config.toml
norm_eps = 1e-06
qk_norm = true
warmup_steps = 146
schedule = "wsd"
decay_fraction = 1.0
max_steps = 3956
Each number is 500 + 50 x the weight over its row's rms, rounded and kept within 0 to 999. Layers, rows and columns count from 0. Numbers have three digits each. The size before them is the row's rms in percent of the matrix's.

# layer 2 MLP down (transposed), 1792x448, rms 0.0335, rows 113-234, columns 224-279
106:462498487573488504449535459591701505460418476502511426485502514512588484401436599442402485479574421573445574436548485507441448509463506619553519515482421530478548484418
093:478510524477535501468496464471452605478445595533408525573437547539562528496504484512520515532574481506496480448507560512512531547549588501387483538503538471476509410548
099:512487536511518516428474553396561569595559552572592612640503579509465476543492491535516486479556568489471541517406530530523488515461491491496491483528484518580501541530
093:562513541597521504474402541486570425560543536524567540551591464525512469548545492445533499487507544412567514503399521553609534596565557532497542512570481436503554457484
097:512416518497496474557433504519565472502525448589492450535507497490468559564434545552490443476558501508451483515402521598534556423490498490387458422556472553624532541517
089:480573465476430514547585446552431566614477465505517489595451449572521494551537494516540516590545467474500433456555530487404504488493532451475573588525535539504507476505
131:511474372450464516437485488494524560482514482489491502466553503496510377511591496540471509414503553489494477435471470455561505442389459545409491524464549470680536467420
087:549388456548425545406412521469541561463490536472645512476584468560533482422432589588447549489578463498532492477497458503512568626507456460613465600515505516519500436456
087:545485589387500450543402550500536587457528468499528560502517463562486492462449496488466478554533488468449527409515472491493551514561429521527531468417436554437470511551
085:439453484467505476533491548449503476581536526546494507588437513494456540532489566470429482582561463553499475444393575442538464425538503420521513403500561441486555546454
081:387563508516465456571470553449392482450548564453517499520532474450392457432485452517542446521583456545527547522509485499492496467427555483518578570584540561486530493517
090:435373339424503474501470505517465394473473461454478470554490552485438541502483543524466472523535451468454418541475482437444551478500523388499474456503514539481545486495
094:499446457568387551512471492503533468528511482486501562474405453607539494496495547519481528413460567503455372569490449540480534440416468469490516462463483443434513424494
157:448476398541472534494522333447505519525481609594538494450374530436459555521464483480546448478436603557522476490433518545509455527480549484485459571466513451514526520495
081:461467554584495617514550558557529494641487473353522566591485554525536537605431404570468529461557429541447562514423442542487543461534525631476458607554519494443492647474
099:532436532616458501621430455514433595560538527448485519591442476458497499568547505500517467455477499543515572490539449428498428525515460431533490476412594514494432395528
099:559525548413458549427524597572482516520475564558519520452534550461593548579565488566557450610484534486594475540441517517491462427453522480499520561572483481488520441476
087:458543528388496472550367453444484543543537521533493560433467460464435450486444473478533581466484506542561469441464416446523558511524596507457492558536499495547471603523
123:440445522434357488507549448472519480551519374493461490528423508470385459536469517516526494535467491466588523530417473535506548494426506483410431616563599511540480483433
084:604441550478596592518512531353480539509492551505504474535446605615598441577406523511500516573499506520512493559471554504495433506509415464496498477504535526543608514470
122:489449491533535504539443483518490552521497578459526501505536538523486506550545587461511568473453494519475519532425513519457492550391425473528538457570483520506456502453
094:473508553434417537466627511536531427456564468504529471444476455483555502486490474552419449445530479500510500507499556535423476490543612468504456502526570485514551528450
098:513485531544492519501528540446453478486509493554585455519520527486433462430565477539417521422543414412502552470485444436517441551520504554485565432529429506568470528481
096:576497552473500463543466609540491460533543487568514592524583473522540541462540477431469553501560469547528493578589481591535556554538533543395438562486531517462562580488
092:516514417454458674440561483455512405452452427441425541436456516510528448436512447498468428539415554561473584575458488457435501471487560511602525603505590429468553545452
089:471576413514522580525501477501508570469550487552550419429523562565519491477524594431404507458559555525494552413449585416497546495491434525473489508519448569505527467563
084:509424597441430457506499481508505544479439530482430541508475394488372465464458486480571498431453519435430510523524401481520515437446547542449523524462509475479401508481
089:503532514498590404483492478510529407475605464513466416476489482429505419532520457548557499506480456537489501493510509442520429506419523511519522439498595496501465535480
103:441498573487569559508517412581500518428531528511549467533392464454613510496541496500514361516551535451394465399508506542461490445574502504510487454486543542512596487371
078:532489499548442437473510569576461509566479489479464588546490482489576607511588475509480473454494452499515463468454438536557578465527452483465432567478487558439503542611
108:439529517562415473496523576524466507527550514577488423424560478546592496432553544479482541566464453454455441517533540490525521518449550437437477567509526472443443530421
093:460466526539450451574462486548513501525535511509468479380482502470538516535563483563494505575497532483574499479504507550401466378501484495564554532443481482501476563493
141:537492554518513483508549492458483559541397466423467499445511578475395592482468490485410512550450478424445485528503410553488509559537527565443463453503510461498484456488
105:627473517515528553516559510526534493542453556563532580458493449459510540610512602456514456545539467585486535583545477560625460456492417433482514556484484500512491426473
093:507539452504528517545560465493563533498536461563499472497465487432550475526487465472455534408488480517490582452487480557563563458603450484541435567476473546560496610519
077:585518472500511508527458438490508477535558585452387552522424486480465505468459511540478490522571482560571608515440494570464522445592485518428503568499514537371494482456
078:506419526471548524539507432583455532553469469587491457433469552479563488475532448518455471471495586512543540499489373465525508509497521608469559420468428494499553478444
097:489483529546510507486537603465528496444556491507539574504577517460570539512609442473448491420578486509544476467452492451484535498477544386438459490488492525455487568495
091:526493475569522449578541514480494535456438545485532424554526615600502544412595517543492492535449514541524430522443532497530476519476581513506558464390536492443489456475
075:499461492493537502446460596457523492453560547411520525538417435543547545427485445439543433430489531522411489464424625494478515505593484464483431569525489595555514477577
102:515534514410528584531592518501525497507475484547465512437492534439490575436544465506414508489521528468487484450551475395522493466573505568579439478461599484501474490419
101:557447579490578447474510433567476496414512508539498435509437389507438610550474455441551540562547481445449503443466474509477534516530505490489484501453479538466506510554
094:505461464542432463525557517491561501479499514399516492366492436459528465478511469549414457465470484539500608440483566557475569541472518489524463429543501478487564506444
100:486535452539536424543458497405503439572476499579518519524555512458574604494559601424513482443481502525487515482499509506505547579493448499423530572470518572507491556520
092:512479416610545529559534480499485498471635480476510417507567467457549518468588523576588584526501446413466481481532506480523473537476531530509538522542512579477407548543
102:510477554538419425489487440516589623477453575538458437567552513501541403542551427498589502632490470484399451529508546508532544474541603461389532503460569422578503564508
088:528454530526447561501471531409542483578462565484494532566442422523521567427533609530520542492544491551522527517508427506528499493543537388429508555459490469444470468428
099:447418508481458490428493540546440483547513446543534498568571490587513404516421534514469508543525527462526510445438529542528527450562518552508459463521430511569535430532
089:474497600568459583499448536520385514516489512501551413454516446550455512585513543490488495506525453479493554491559547536460450450412483424458408467530531521507498469531
093:529449526448539451478501502474487471404482403457514485526462571440446446480435381571375490538525431465462471513533530484459600532523563403541446531400617524384511535410
105:446550468516535574524504433543520569549506402645556531514485461481533457574557533486535524484457506490593431436517560451510579473458531507500464428495511503488564526442
102:482548461578469503549460536525480468478536525458461503498528499469476411557549532535508577455489500400454549539518483480482414481575581445530486509487618556478523543491
090:385521453374502561504494530573501470542453405470559463451517517545509509468596434462428434455567557502528519449510397529567432541529474480441503447489512522520529568549
094:483476501536492469520496571533459539508453562434501553385621524396467419552500459481477418419508516564598511527456493428499477462407502588394509520589506487479524548499
100:484516496436584482542433434590512512552545501476450517534479454497565482433479437461512469442534544496520555485507409490491535597478406444519453552526486488464492401529
097:451501541457451537456494475474535531508441440519544436488519478553556460466583514498597520365508552492551443479555392537543527509476454473536451543478522590469499486542
104:474449501448521528443513489411556517581495560521519439486491461480486534497544530508359563437563484503456502458521497426489414471506430455426456438490562525432487525487
092:473468475514503543548572505514619505564513514495435490453410459562511545580458537540530541467462457584504480608512577623511576469590517505433489537496433557565561492334
091:502529532438456592378463438436548466548509563525462473416506477614517475448519360482514450468511546463542534513508582510477499449508537590581483543475494444485520432582
092:618476551536473494567496615575485482607476586491479586504518482442524474559490526572511475519600484507540466427485469514499504514632467507537504448421480500513410460533
098:503476492444545475418588510485570492454483462453446442521572540471535482487558522571562481437446510474522518518550592467510473548610527487515453495439443522505524395409
102:557557508575499519464479402575516481613460428506474402461512524471483589565449537577538475535432548497582562529564510503499456538488508428493517533530522444431531461580
092:485494393548547479385519548536541474525439431466513502565460532479553589527539483508457509529524526489468454469438552390508526518489507514458567452459545417430563462466
099:435465545473589599490441513483546503429517488564455533573476546498509631599486454541537429561409608472506420475530544466433533515537660493438477460500585496495501532530
098:468480402445455425506477464487478414443497500494465476515422622555434551338569570581509505417559526492508482477373485490506492547508508528537454461525451564509482410413
097:484602458590524473501521539554457486429505534656489427470462488511557437482629551498510473508460473499462484554451547513537575422544469469457502495468475534421417521491
092:514445502470473507511456522484528509481484544504472529554394511550695513520495443492415429523448490512469439525503564528430522518490476516435514458526476540494439517588
097:475503488428450517528460512502460463464528432471501470499476554514545504550570536409582441565523460471548456441559509461504496446453504621479580508556467461484476493503
102:526425486488506538573440450512437455526464551518501535435493468580564489529495584619441544493576594415423585527470420413415531555518459497499608438436434513535492536522
109:562445533498607491455501438553460542594589513514537568498550505423450494517566519591455537460519379478449509453543532468462556536526602539496629455487496479443530417518
103:530513525536510392424454378506531580542446414487520573615527461514497475449568477446485494480536463430600516436506586516509554451526552553437542526485482375438448586549
099:572520573451438371496438480487525465500492560431421538574539454462538444500594524541516458460526516546503592530656525568542540553532557539388531444504445517485432475446
097:458528541389523514491542549474509553524439472515465496503569469476535528396512459563426472478487549520444494483542424508464567527528423526483532458512458486566467476461
111:445473444510504474477559531524544476431510497491469547507567656499489501438485461560399459438443461447458549581509527464460534403568473415470518415480577559514399443431
098:498476528493481530499450577494476462550554449446505512551444562504565412532452530526525455549486538474565502502571598517474519505505455483533498504527553522531509493440
103:515441581494470423620459434511412440453496508611497463510454546507575409580507461444566530500379452502542559475490456469532486599364463440611554449582543473456472531475
103:521488512527569528452508507562513512440603540517572552479517591526537525508505504439470528493496538576534642491539540451473547368505485488466494382429412418598510507458
092:550517516470410501472458507495535523475618563446539446474545500438519532518474476528588500454442509522533572524496532479479439611540505463322531522433489493469488419530
106:532486540481523528584487505514523579556400485524487459484513460532558449444447494439569572575522427581519436558490505583510510466578477467506481544498534470643587533493
104:491535460517562470468523424582546434466560564480550495525464495506461487521480494430504591493406438533488546469507383445447414475385573430512479519600483467485479401496
103:540455537520455532469490557442497562557531481545454500532526421495532376500499497534486518505431453494387433365524562485607416364484556436540465432506490492539558532502
112:543541511529592385428474566522499479546507472472389508507468490469463420566483554458535414468465575476516529532485421507500548482535479510532548463582538469481509550494
074:471526470463491498409491583500525497458391496469517490577468549516486573520603449431494567509470457565524536511421508501489418505501546561450472401542611543511515481517
084:479468508486514522567437544548483509458548388416485480485534462467483483428459479518461600485505423468506383425505490517486506431519522410526530518493492583513498457519
124:450516460469461462458489448438473416508496570555498490490474504386526436490478503482460517411550588488504468546524558484424489529438562475411502505470461522460481501544
102:428486493604502497541541498450512517539493530487478441391428423628562538505474485518479418548500442435464474489497580538584489415566534542397493543461530547558481477574
091:495551454498482519491474437400487502534465584461463513575518539517424478419470468464459570468496463507450520583514467484523503539590553479499476501450477539524606515447
090:341467511532514466424513521446544487523482552421587517466434543516514475441524598421557551442447597524478459420391522491531468481524542515597573444492459537503514440498
086:496464421489480504408526365450459584493544559553533579495519488460510480522544488486478440580486552448407465459490551533533533533563509491585496498409456536469490513479
102:460527551455519493505589470507530528547456559448488494550517566488466558448468565585549567453493511498519565542516494559533454534461451511617544474559489643542464579435
107:418454410572452557494478400412505481453560525506437582483427441489414456507530483463479416460423512467491566482436475444522527508516565482451534507463511556536485438496
089:470470550544487474488518521587498580533631536437514591541552496530450494469452435470424459637509494502472448448414426527505506439505470434569486553499515644519410428494
096:490523476513481618514475377573480527485483496561497550513522517632548455340619498491470479428536530441483568474530510522479472499471574426529587377527537570518588430557
098:547514526453519383480577505477477438518633437499552522617477518491527461549537596516566438553525532515464466436507464483530438478374520507580552518576521536474599458534
145:542463531525467539471493456487492505468457385535453492570528565613523471538566553566434485479523485525553551448411446486528525507485466442552490460585445492648450544471
091:565486448416554521512460484459544511538551515437447515456488504481434485539496441495504554393427538480462407424427486440512493476509428520486497474495421476460494406459
105:506576535523537486574484535559532518543421582553459613476495420548494456507601522429465407465443498509487529505511521522495398408577551445532478476418544453528436563573
094:528511451582452505548520544517446438516536488484482488494556494488494500530523532528556389508407488490453533514410420573542537521495505452558492489513433589461523495505
103:441447491505447544489525471507403414477513477518536510507518513453597491483534519478532446508507541476472438543424570526498519513545485422454562412513499513482453524454
106:412549525498530538553557515469505397529444376449503488481512496541484480496522502567444427432488430427530482528585528469501433506482524489505550504450481580492423502522
104:442570503483490493527563510536500467418518534512443579554458506544471546456589524541546524500481521513474548515534479545513499428461530517593558427548453516487482567484
083:517522482537546482411535506487539499456532412414564542505557513542501495488454519588564518450472518449483463452465483544502461443479551528538469474535571587519618471522
099:535476610423508489604473421623588563501384596585538503479501545494508509457486536560454477488405439433489461553490488588514460623524538501485450479496474440528494553523
093:562595465417499560588554421466470536530437588493498551528562554537582498481460456581527409469519401512533577492454523492495413463512483538499520518524569455452579481389
091:508488442428502528550605485523487436492472500518475577413469526427505480449555518463544549559422562608474509604586521517467457498508453483434513563454476476548482430409
099:429458512501414451498452437494418512415520531515434394413511534572517431472507570538405524503481566558489526528478563612464524467572449481442456481457471469488536554428
100:379487511460488471474539582544504537533465469577460430474476452488552437488519500483470451442538557518541476429499452450593608467508479521394506448386503456602533422463
105:417432593466530483469533492596488538524565523532532466511500450461494526414535455513520467498568513452594444351378409470548458566441582511532451424392462480360507469477
113:580500552470553498450536373518469572527518442525470491500507577534438495569500478524374487545482488546521513517481533470554499495481544501487572432542502476511408634402
101:534444410582506571490472600388504546427490548422538506520462464458510541579535403516507492462579513479481491528412517420506532592459553453566424468524549601586527426538
101:403428506514511466523437546507546475545488584575526511465438531418533584540455628532491451420519492534481478542515465541531468529504438479512521491490540466473473444559
113:414455580535568568504460553446520406452535535525454593494467613559497486453446468428557463488503538478553404431501417577435599528484431585568569491455494486540528486508
101:472531419447566472483542469470507532466506445523502521499459514544426487530486474554485489414459580416553452441590539456553562473571518625449504507468518480519449462521
099:541574476421591545442512493687411534485496515442480536493457451484534488457537462567447476507451569575472535482437585485386536501514442442534549297451527457447466487524
108:491565533484597539492521593534524489597487579513427508510533476416527544673481515559528549503572500516561472339606541477480539491497509542540499543535491475536530476544
090:569601493511578501526506558468474496464533660579505393615482462453442482532473446654423535550487468591512467517479428503452548476425432519463535528456487485369566445473
104:413479411504587578565618423513523575381402377445494425468536470533596496534412508531459531518494606541495472463508521516502530490398502540446479469522511505403467492502
101:502513498615496546523495556529488489508430460462579553440529477453473481540499566428524466471511531453399453484503391441457502474516567459484554470597488461488523521407
111:481515541506543608464485412609468544546487386501482445437431522456499419551527516413434459454452455437453517475538440503518565528523486525582542578458481534470455549463
102:519498522505415547504559436426468472548565575594477491539505472531433523518486419598536508490542485462413372425426555504495511481515562514548463479520410461455579366462
097:499578505440502605552407396451467478512519420547489479436426455521481566537608442481514474474548493483541451553510449487454460511533591587426551557477462432533416433507
097:529445501531478499467400491513401489479442506553451536461523560494469403542565504451568534476515527511483453563502447538440512478504570473596507483614509577559402420503
# layer 2 MLP up, 1792x448, rms 0.0335, rows 114-235, columns 224-279
095:510456503513523496543555527501556457473545448453491403450509449456458502496524528513500477554468547502541490606460462524513469426486452481597480443490457479489504600487
097:489516480474459429590501477551384441450410440387442374385523428459514528463485474507506485569452417485565479463554479477492475486554520514490495505435491448377517457475
092:482512483425519515521597456514395556449469468454444445511441498494455484494447463496468474530454457556429495534592518432409445411475465476516460512429515515568525499507
097:438565473498482559438591513493450535493502563406480538446516516481531417417513454460532551534450496480531499476589440413455446534496496490609536514432515406421488481456
095:489440565532579525474447554445585481380508571532535505407567537474484477461517501521482463408443541546550557546471518496560491519515484577514471418519507438518524490549
110:468530639529495499539491522465432428503507447540501441427462527484440590503406490483572485599463434456492523518558507488414471553620483461614528457542442488399441485584
098:453616563543543466601614493562430445558535435505392472520411534461506541590569476426554458500487549528501535544527550463520440457437560530376539436512476480458518535525
092:492473436590443517428609430471446442519444526490471458450497541459532490543545526504496524451468517487579450553479540489494456465447549433462488522570533446577498463445
090:506541558520504485483496449527469545425476510488505499410555452517489468514518461518602534437484533466539479563612445503515499562446475567463512591550478521545482463541
090:611476507496527533389505425533587545462419445565464512473422527563539496587557542478462601526444549471503484507483523466469494536510373502512435439446436425511463501509
091:574639646612475510477524446494496624508528497549467485467553460503584439447505487472522497451489519512518629479472511545550471568487454539474546569438462465482475498458
101:487549499465628449502516487445456523449490495516483476533600531367461483491474430395512478573521488486591595459525506397481441588550506525577461512517490493579485582505
121:505521610431460498466481622502454445464534358402431505463588466547443393488531519497421563505524413448426507455564492447508477469515410489521508420517462479553459507473
094:531506419412488454503463505413467491357514548615500476390498464511506524411537574456554476510479570419584434479562568447502452518503467395520548386500486534533524341557
099:448546461417568517394535505452557409394428464502506489412505493521451482455461516536513513546521467384431431493403496546460501470485509519478477472604441525446547605480
097:413453468563560443566487402457479476468483474423503507528385427537405435435436521460441526441502457509453456446588499486516484524533545494499496451424530472553449539560
099:557429518619520536483633489556538456425499465475533474521485562538503561575566515554494470538521536496467465603530629547472448434451482516523518436467474501504547370487
107:586480505549615495481438478521488484442446564469546527449543481527580527469513505497473516440550539509411443473554539444455438497565466505582557377437410447488509523546
087:435585427535435458464495460625501489483447451470501509496552383437428561430582488490526459358573501528520516454535446471547557473511632491493527537506511478425427502520
117:528500530456429494514533494432471434482523443543452529426418471444498517477468419518495466546462494510515429421558480495494463432536491474448409522428535499566517457570
096:484472480558533466537385453415460553508431583547475524527517513532488509508498511486586574576488500480487502498517453485574500494522430522567545515465500560507416439564
095:463462494489542503528468443551515500522504500472462554439415442488514534503460507464591524590459576532506448526557625535462504451481545405544408513479576489466538517526
098:399513430522476557462511421466516573498492512396517451468440522518427432546473548568556472490420550477532511479463588462437462449528439458610589471476477478531440429527
099:491451565511524378536451540542495517528465551581560457515537508495479543597477543540524563495557494471554394381540546521497456540488405452392463425550422586491435440556
095:489431552409453445480490538490522457511440527469434522569465466426455510536493394600626504523454400477534489594522490570461459508472546482517501471466517449453459500449
094:489530400517550509507556507449495472572590497511531490496562588508608509498532507475406506518598504584547483516451601467473503585525461491537435458523511518538610479549
090:514468505521449591520452545468451597464388502455550569492553512518565517524513542378434517468548543408506455533494465567478553488570491492440542538505400449552528518510
095:573563490520450443453488576443481532610397535495402514497595566549438503502508515450441632491485490524594511596429455451486509526494501501466506505538466419568453509617
085:515517482440565563545498461448506465455484560478535466451546547535437391481415446487534518527523534500520550543524588493402431545504540501563512454453535415545447457426
109:573509482451590539551475416469517503424443452454498518568448516456391508543462469512534443461543509538581521457526448461524459451525447523600506456505486510565533526575
096:535477478448547566437543526425501477499463479525515548578471463490457504513403509454460510464510471490417505474497484409555521562488529473455445460470509471514547456503
120:456539454463509482491486474556484443476548481572495529514478453572551386506523516473556481436480525523525503467488608463502446454454460418561538513449515460518512552546
108:371534471462465451549458473435469505470530456451408444485523569558467418399441445564492520480473524419537432443475549466373516540471553592556475467497488445514525514540
096:454458542504478508495428539528421462446523496463526513474540495521467492505564507572556515593527530475516400542550548424479420543383535529482583432519521466467532422465
079:434519478514506529494550573468480510454437445557563464444583516526542505609563488491483471510465510461459412505528531468522491521447518470552481444461525448628519506561
081:448614475576493516486522557413521480509549596425538561539583433486450512518470567551520489559524410522503483498516586531477530523485449417540453630555595574509431515580
103:508514514462516509512457369540465496503460462470453426471432489583403486509398574511518524547467522459481464525584516528507424430549447546549534481533514473553521406547
096:521498509424449548419458495467473466528519469508396556422447438413484463632434484481484515527527474491462548435539473525428455488519396471460435510609494482517552509511
076:511537479450459454585598478564535506530514477625482524484544600451455491513577575503496592519543522483571487535555437498470472524417483487423564475499454423517507516444
102:478506527571508441510426452461439563454488472471536527579490473556513421548470522461595507500481510504482520551472553581506434518440502420456508471503418496544576480532
103:449545468489381571546461528429486510601509542470460528462537566502584388462495577570430471468458525555538445556561547487529439474435486505509475488539485498541476458470
096:525507534417552545457453435515479515495505530566496494611495551565419488537476477498557551557569533483505419502567469434572367462507487500505512495478524513537453498564
106:485475532454455525522535523586512548475495457445523486456441489555438381530477449558496473596526531462467477492555485517490410438533526527559487426515502428470519461537
096:475529604388422484468470481449478529494403553465465598474462511542448416539410482433398387498553536604580508552453498498476470499542418468558461473462529411518595403466
098:486505470471591584505474550452413361529544435462507557455418458512472614472439568536396530450524560545630547496495450495501464466475474561611471461510434555413575417529
086:457523497506512480532554477525439503441506446477509431440536539483498447534468463495491486499548487419488452414478588455476466492463458598586521556504494515572544545562
099:549560468509542577575543473422513505463525497463498480446428500440440597498548504515505469465480525487484471498542459478509517506430508477506524583468499448428466616472
092:537506423466525381526568464483605485520535456480451543560461541473524499403477446526479576511487574540510476488469461508547537546564496549555561512441484489464525531483
096:517542453566440542555494515556485522618514572528440534456556466587488559542541606414637510473455492510555483442465463483504401469488443557446517482593390462588529453603
101:581475541434481447456568496480487404448467550369497432476461532510470538442464442500470482551533532535424528566493461482428403528531446493472483563494508462514428526544
098:575449501377512482466516431487533538484465441507504508554441493537492542481454414392482373491531535551487471434488460520516550540435440463453529468482423467521458451501
093:574515579612501456516502436443505524439548506571468573527484454447542516485437560567570579535472454471497441591496587442477551413525525528529437532493477435473456400473
098:501478454466471548478520400442492460495524421550494490584368430605486525486444561567480561554499472429393519505531493540481475527619547391589498500431482526539462473479
104:493490515564435551464578574368459493475420460487559478466568539496430526580534569541492555531469463489524449445545571530511474403519594546434511429509523505551509587516
101:514510424497528448518467535459455442486487562449431569485464488480419552533389487479437465645516428493490528529444602468448426481541531495437546453494545393510495508481
105:503535506542476457536489533563497497385481440476440552505467557498480448573461462503609439512438517516584446489428511522465516502517519542568528501496405454561516432516
096:513485537430515414453464466508418484503464536504529535561545519398484449417546425443484459558543583421530563400507404416480435532431467506594489458530599433458415591647
101:558446478508519435603518567533492544453523465488479521547467481431455534559485663532457574563485540500500421476524445471502445555511451415492435451542516522528508522490
094:436538483452519480454536435429507514403482440489519398533497524577480514458492462417488495479418532432454476569488523495492468481407560528468496521568549504450559531498
097:493497599516509534621501462518442489559521511494522583461445441531428500547440488424475477534613475529545484458465375542480491444371480512502552529552530487493477576590
100:465459477443507421540524547410479548392544559476485547495467476458569385452536422432412549473570497504419419436385478433475510431521518509463403461454463549541487491397
098:523447634448480504601539412457400519476526534490489510398531440524451422458485506467514468463473486499540459489551429522434476458475489460565402555549488574538405533548
101:512474505525416429469583469513447452589443510458548497404519403467451437387523541459423559448543435516489581530483427519561460483469362527549526551502436512521521451502
101:502548598544499587528545483488549530509490479491502517482565339457536393647426426392518499570464443458511510493592500540519470449522506496504569505435513452506514521581
099:545444529398482527514461389470521502572441494441527560501535504486441533477400455475466493518556512586566459426533492470448448542461541565548504469484514445580533449573
091:501589510528487480523564494495472494485485439563487458460605462454351461498488550569535560483552514482539540436491422460574458506528554463577526502449557455545594449426
097:539483548594501490469525478510519580568485561511536544520476461461471437459497486583416576447478529517505546529411444503518459599521540413516420505425516528530506518559
098:479537495514450448429551496477584547474532481488496463570511492466452537500511456390529480487493466543582458492524542542610452433490560487479389500532545505526500460506
110:483561470479359478525535504425506516393468427497466457510459505594498521513470514439549485584459613482557496507523481533460400447478399455537345504491506487516548560529
108:488480538466489595533519540470486424445547573494487384383452552490517490527441491582503553533485546485434431488469390440489425557419441446557448441513488597558484390478
107:453503463510519609464531469498436510443528433583563490391401562567416567519425490467492550609449528436554398402403483433467452414472488430577426544522516469571561500594
101:539440469587478497565513434472488467434547557477549492514402506435505492600476525444537474541546441488605532449471573467559411489464531473499467539486563478420494505529
103:570492579444556533528485489491472496539500491512498435515439316430467458519497534417584554501581503603533505401458491529537469590477534558474475549487444442483622528546
096:477521471519448484489561432524498529435460535521463477451570469519444538483538487462478544514534475506391515510440437474499432478461529520481430446470487523469495500553
106:439568461550508578393566547488612549516555484448484518434476464503409554450493499553396480509569525528484410523501559494462470438565483560420453468434465515539528450519
098:489458517475422476563458503409436516545365426511454514495477393483515463518492549563488471476499468392480322489467487508529481613445505493501497578594548560471471478515
097:460490525515519458537582443551476527490427455552472561539429434579463489463566551507445523553561512472455437496475508530525528365464480521654467472538545474546520530469
103:501528524495473487437464482564444445493568452491494533514495579440454550533555585552408448461500562426440573518490487473545531471477533476432531448453396515409442450494
101:543483530439419504543494616456486609543452463514437502509604521512484505553484512533494425446641570442536473514533609488535525552614391546478558457401547469529480582558
101:489528397492525479508489446574512439448444466469467489449446612503399578441434479444512501474577583456593593615547455493391540574515383591426538512461515491485468471483
103:463449530450409590522516453435498544454500524526566499542546548557477595444490499574453550527519396462486504423557552484411465525475465475500460480409488556529434421505
074:476473520547519537519424428457475501509571515534419527423535532397548481475431526526542443431565529467488459518499556477514616447497478444529494586402437425438482498469
097:522549500513510478482508460449523497514463619557503537498540570578476511597573490466514450500557593545451612587522523526521500568512491561481437487475542373482473547486
114:532556561437507497547542477592624597536435436477526431556548477621484551581543487516536477540466440452506484425437414506571447492508478531551486464502556442591535497564
107:548497536431446525462466483461454501494483502553499578579548534409461445515486577454452581483464536582538552514527434430420464597458492459603474426530447464475548532471
098:502441456456457503487469544588529483474504379548536441405457435502598487608483561469502405515494513459525498458495543526446483447408413493505521476509498435423454566525
096:691521492460425480593550543533452529515551490557416507556586466500486474502499408574432485541545435437519526545591519514499519517535467474416376517529496421512512587475
090:490508593533469506586474605454467413509480461467437462499465459525515525438431502510512562454515420560585507568538442439465451503484477500454473445534508412512481444557
100:504482391556453503540405575504497491508529464579488474443491521559549470531541429499452443524504489480513473433461483442482573440585567479417469483473497375464549419546
106:584520590401499462502535592578511522514421454514508394505532571520522454551497540552500567540567469514538421493550549525523410443497385479586453481529514434465501511560
093:563542486474499553535497533400507436432428470557504449411473526453539482516583534524572522390548547523537578567609537477505528550491517589443501487477468394441615620498
098:466461572488502421553557568380517461555552489452538491453470469387452531609402511535495522539475462530497395536471552415504481531563427507470398580452426417479433608457
092:413525510529495631488429503523499573429364525465457472392459439545432467456447358512449519473490485441519507594498558479488572504599478497442445501410475433520410575474
129:534484556432495496594514503517443522517439522445521497440476404509579537527349455453614636539607526373487430473581528447466487539523446455492520496432604434459611497518
096:462464531578469491514498515551505485475412468495537475535483493533510485477548544525465446595585487474503598591573465501518493519504545486572513516540575505564500570560
104:508479486478455500420550497458462456448525434481503400521503565458492540483387522624529596523564579462528455445486497471483572518432462517486482465577512569480557466432
094:468512510435581462445473536472572565526470552523571496524470517519497511467491481492462586559539509497538455495591546428490448481484500535474524503489594394582463525543
100:563516513519543455508494542445580556529493512449462444467489529505439502538462461521439587481524460544507615450564468485462497462458478592571468538458492514533544466533
104:616454472522454509414445434488422552415548589559519546483473475442529459521545538408540580517529579535470471501398472484497494515494507474498431469502467381514543490494
102:521407493522530509482419506477436507605475498522544502408552478442574413521417480453450472507502491523545416491462546472465514574535465507368471549434544506490549429552
089:514533462460491541552388511456538502495499574546462438486476500480500449503548404402451439513549480525480509580510516455479527536517464459521469481500467427504404565443
103:478509440547475520395552533375436390496564418400519517528413452486483447580531483518546545553538580525504479447490520437526472403509483464484556534478480514477514423454
098:432393564540491434420516536540531477463580457542511462526410468496480523553547576439454582580555563480493412507550517555461566532433530464464490464491444510556429498592
095:477518492547477473447416547420531526506504533469528432557526475565509547572502516536465475501561433374529495353400483523500520470504487528572461432536497514494471495614
101:521574434551600508543536549494557479573473481465521626547473481404486554524491450452592498499538456427542395454462416414542470512409515527565583528516528501510420426540
104:620513442539510566496451462502507453453463513442487537543534533519413540502509455492543552563476430491426540537472515563452397567480472470590472564598503511482472563479
096:537509460476423499555452500432461432482432471467457498450467498500520506591458562482468497494425473488466495607603608538455428375503405497456521554592509486570522514527
112:443518516512467507579478590499518476511482594546455487522456514447561473469480557524548519471496528521504481487532468583477523484469532520495420486406513533519580368584
105:483573550446486458442559408599504478554503443568424467505506545522493439463513589487500538568469570497498486479616500512529438470552445498461578540475466408445495577520
097:572536514482452486515587457458434491466489443463474489510565487558461439481520438510544544582508529434565517398482487415481464483465576517499488461514457520503482526442
109:520491436461376413473498433578477493545467410490536432508511403443496514528551554521405522518460479473468549470525566457544415461511545431406403483525514451449449507539
103:561444551551466483539490525546512476518429529453510512481519471489544487467522521464524523588574394543451497512394502501464415547415502366504510450531514522546528561480
103:483385552552438493528522515355524507482475464599584516482526572546439530527473569481560545473456449397484405494558426481579487469492537519447438638554454503512504475525
105:541435444489396475527505458460486509435494426514623516471439537584462436372504476442433504469457510493454447585440479507514424468484507505508530414487505476480461514466
097:441378490499433484475515443556464474540472339438486579425510552530527543467532512430537465503481480394494498469546607474546430511555529454535474531542494559610378529544
101:534516577501433399466407553456494427572550553565516544439454519469471504417563505524519458532488381422538487534555523439531445480583492437549542504508498514608515518518
099:475497486393493472467538493435500506492598527525498478607448504553522508501499444597474542534490489490601483487531613560500474536440468557493431503406498521533425501563
111:525460472466464406464519564364487458425525593479481536502545471542481562469475398566563501554500519526524416442494552469501365495461498503429415460520494447583517448540
105:499525487563608454566475561558574472486419382418512515467524533480536455544514565446435529571464499489577614571601475499519437509507456472487549501499539519601507579551
102:490466491527465411453558563559511528473482492468468493534532580445480444532462609520441547526447526515505556493487535448519498479457387490557473411554547549460533509540
104:440571502497519474518605511487552490482577453458540467509444468497481597506453476556442490538494470459495506478478581454535440521505423515456509507417449436475608585552
098:537451496476540537407520388448555486496511445443353522395470468488472476486488445576425528557509489389444499432546469454482470549560361533465437486622541476533431572570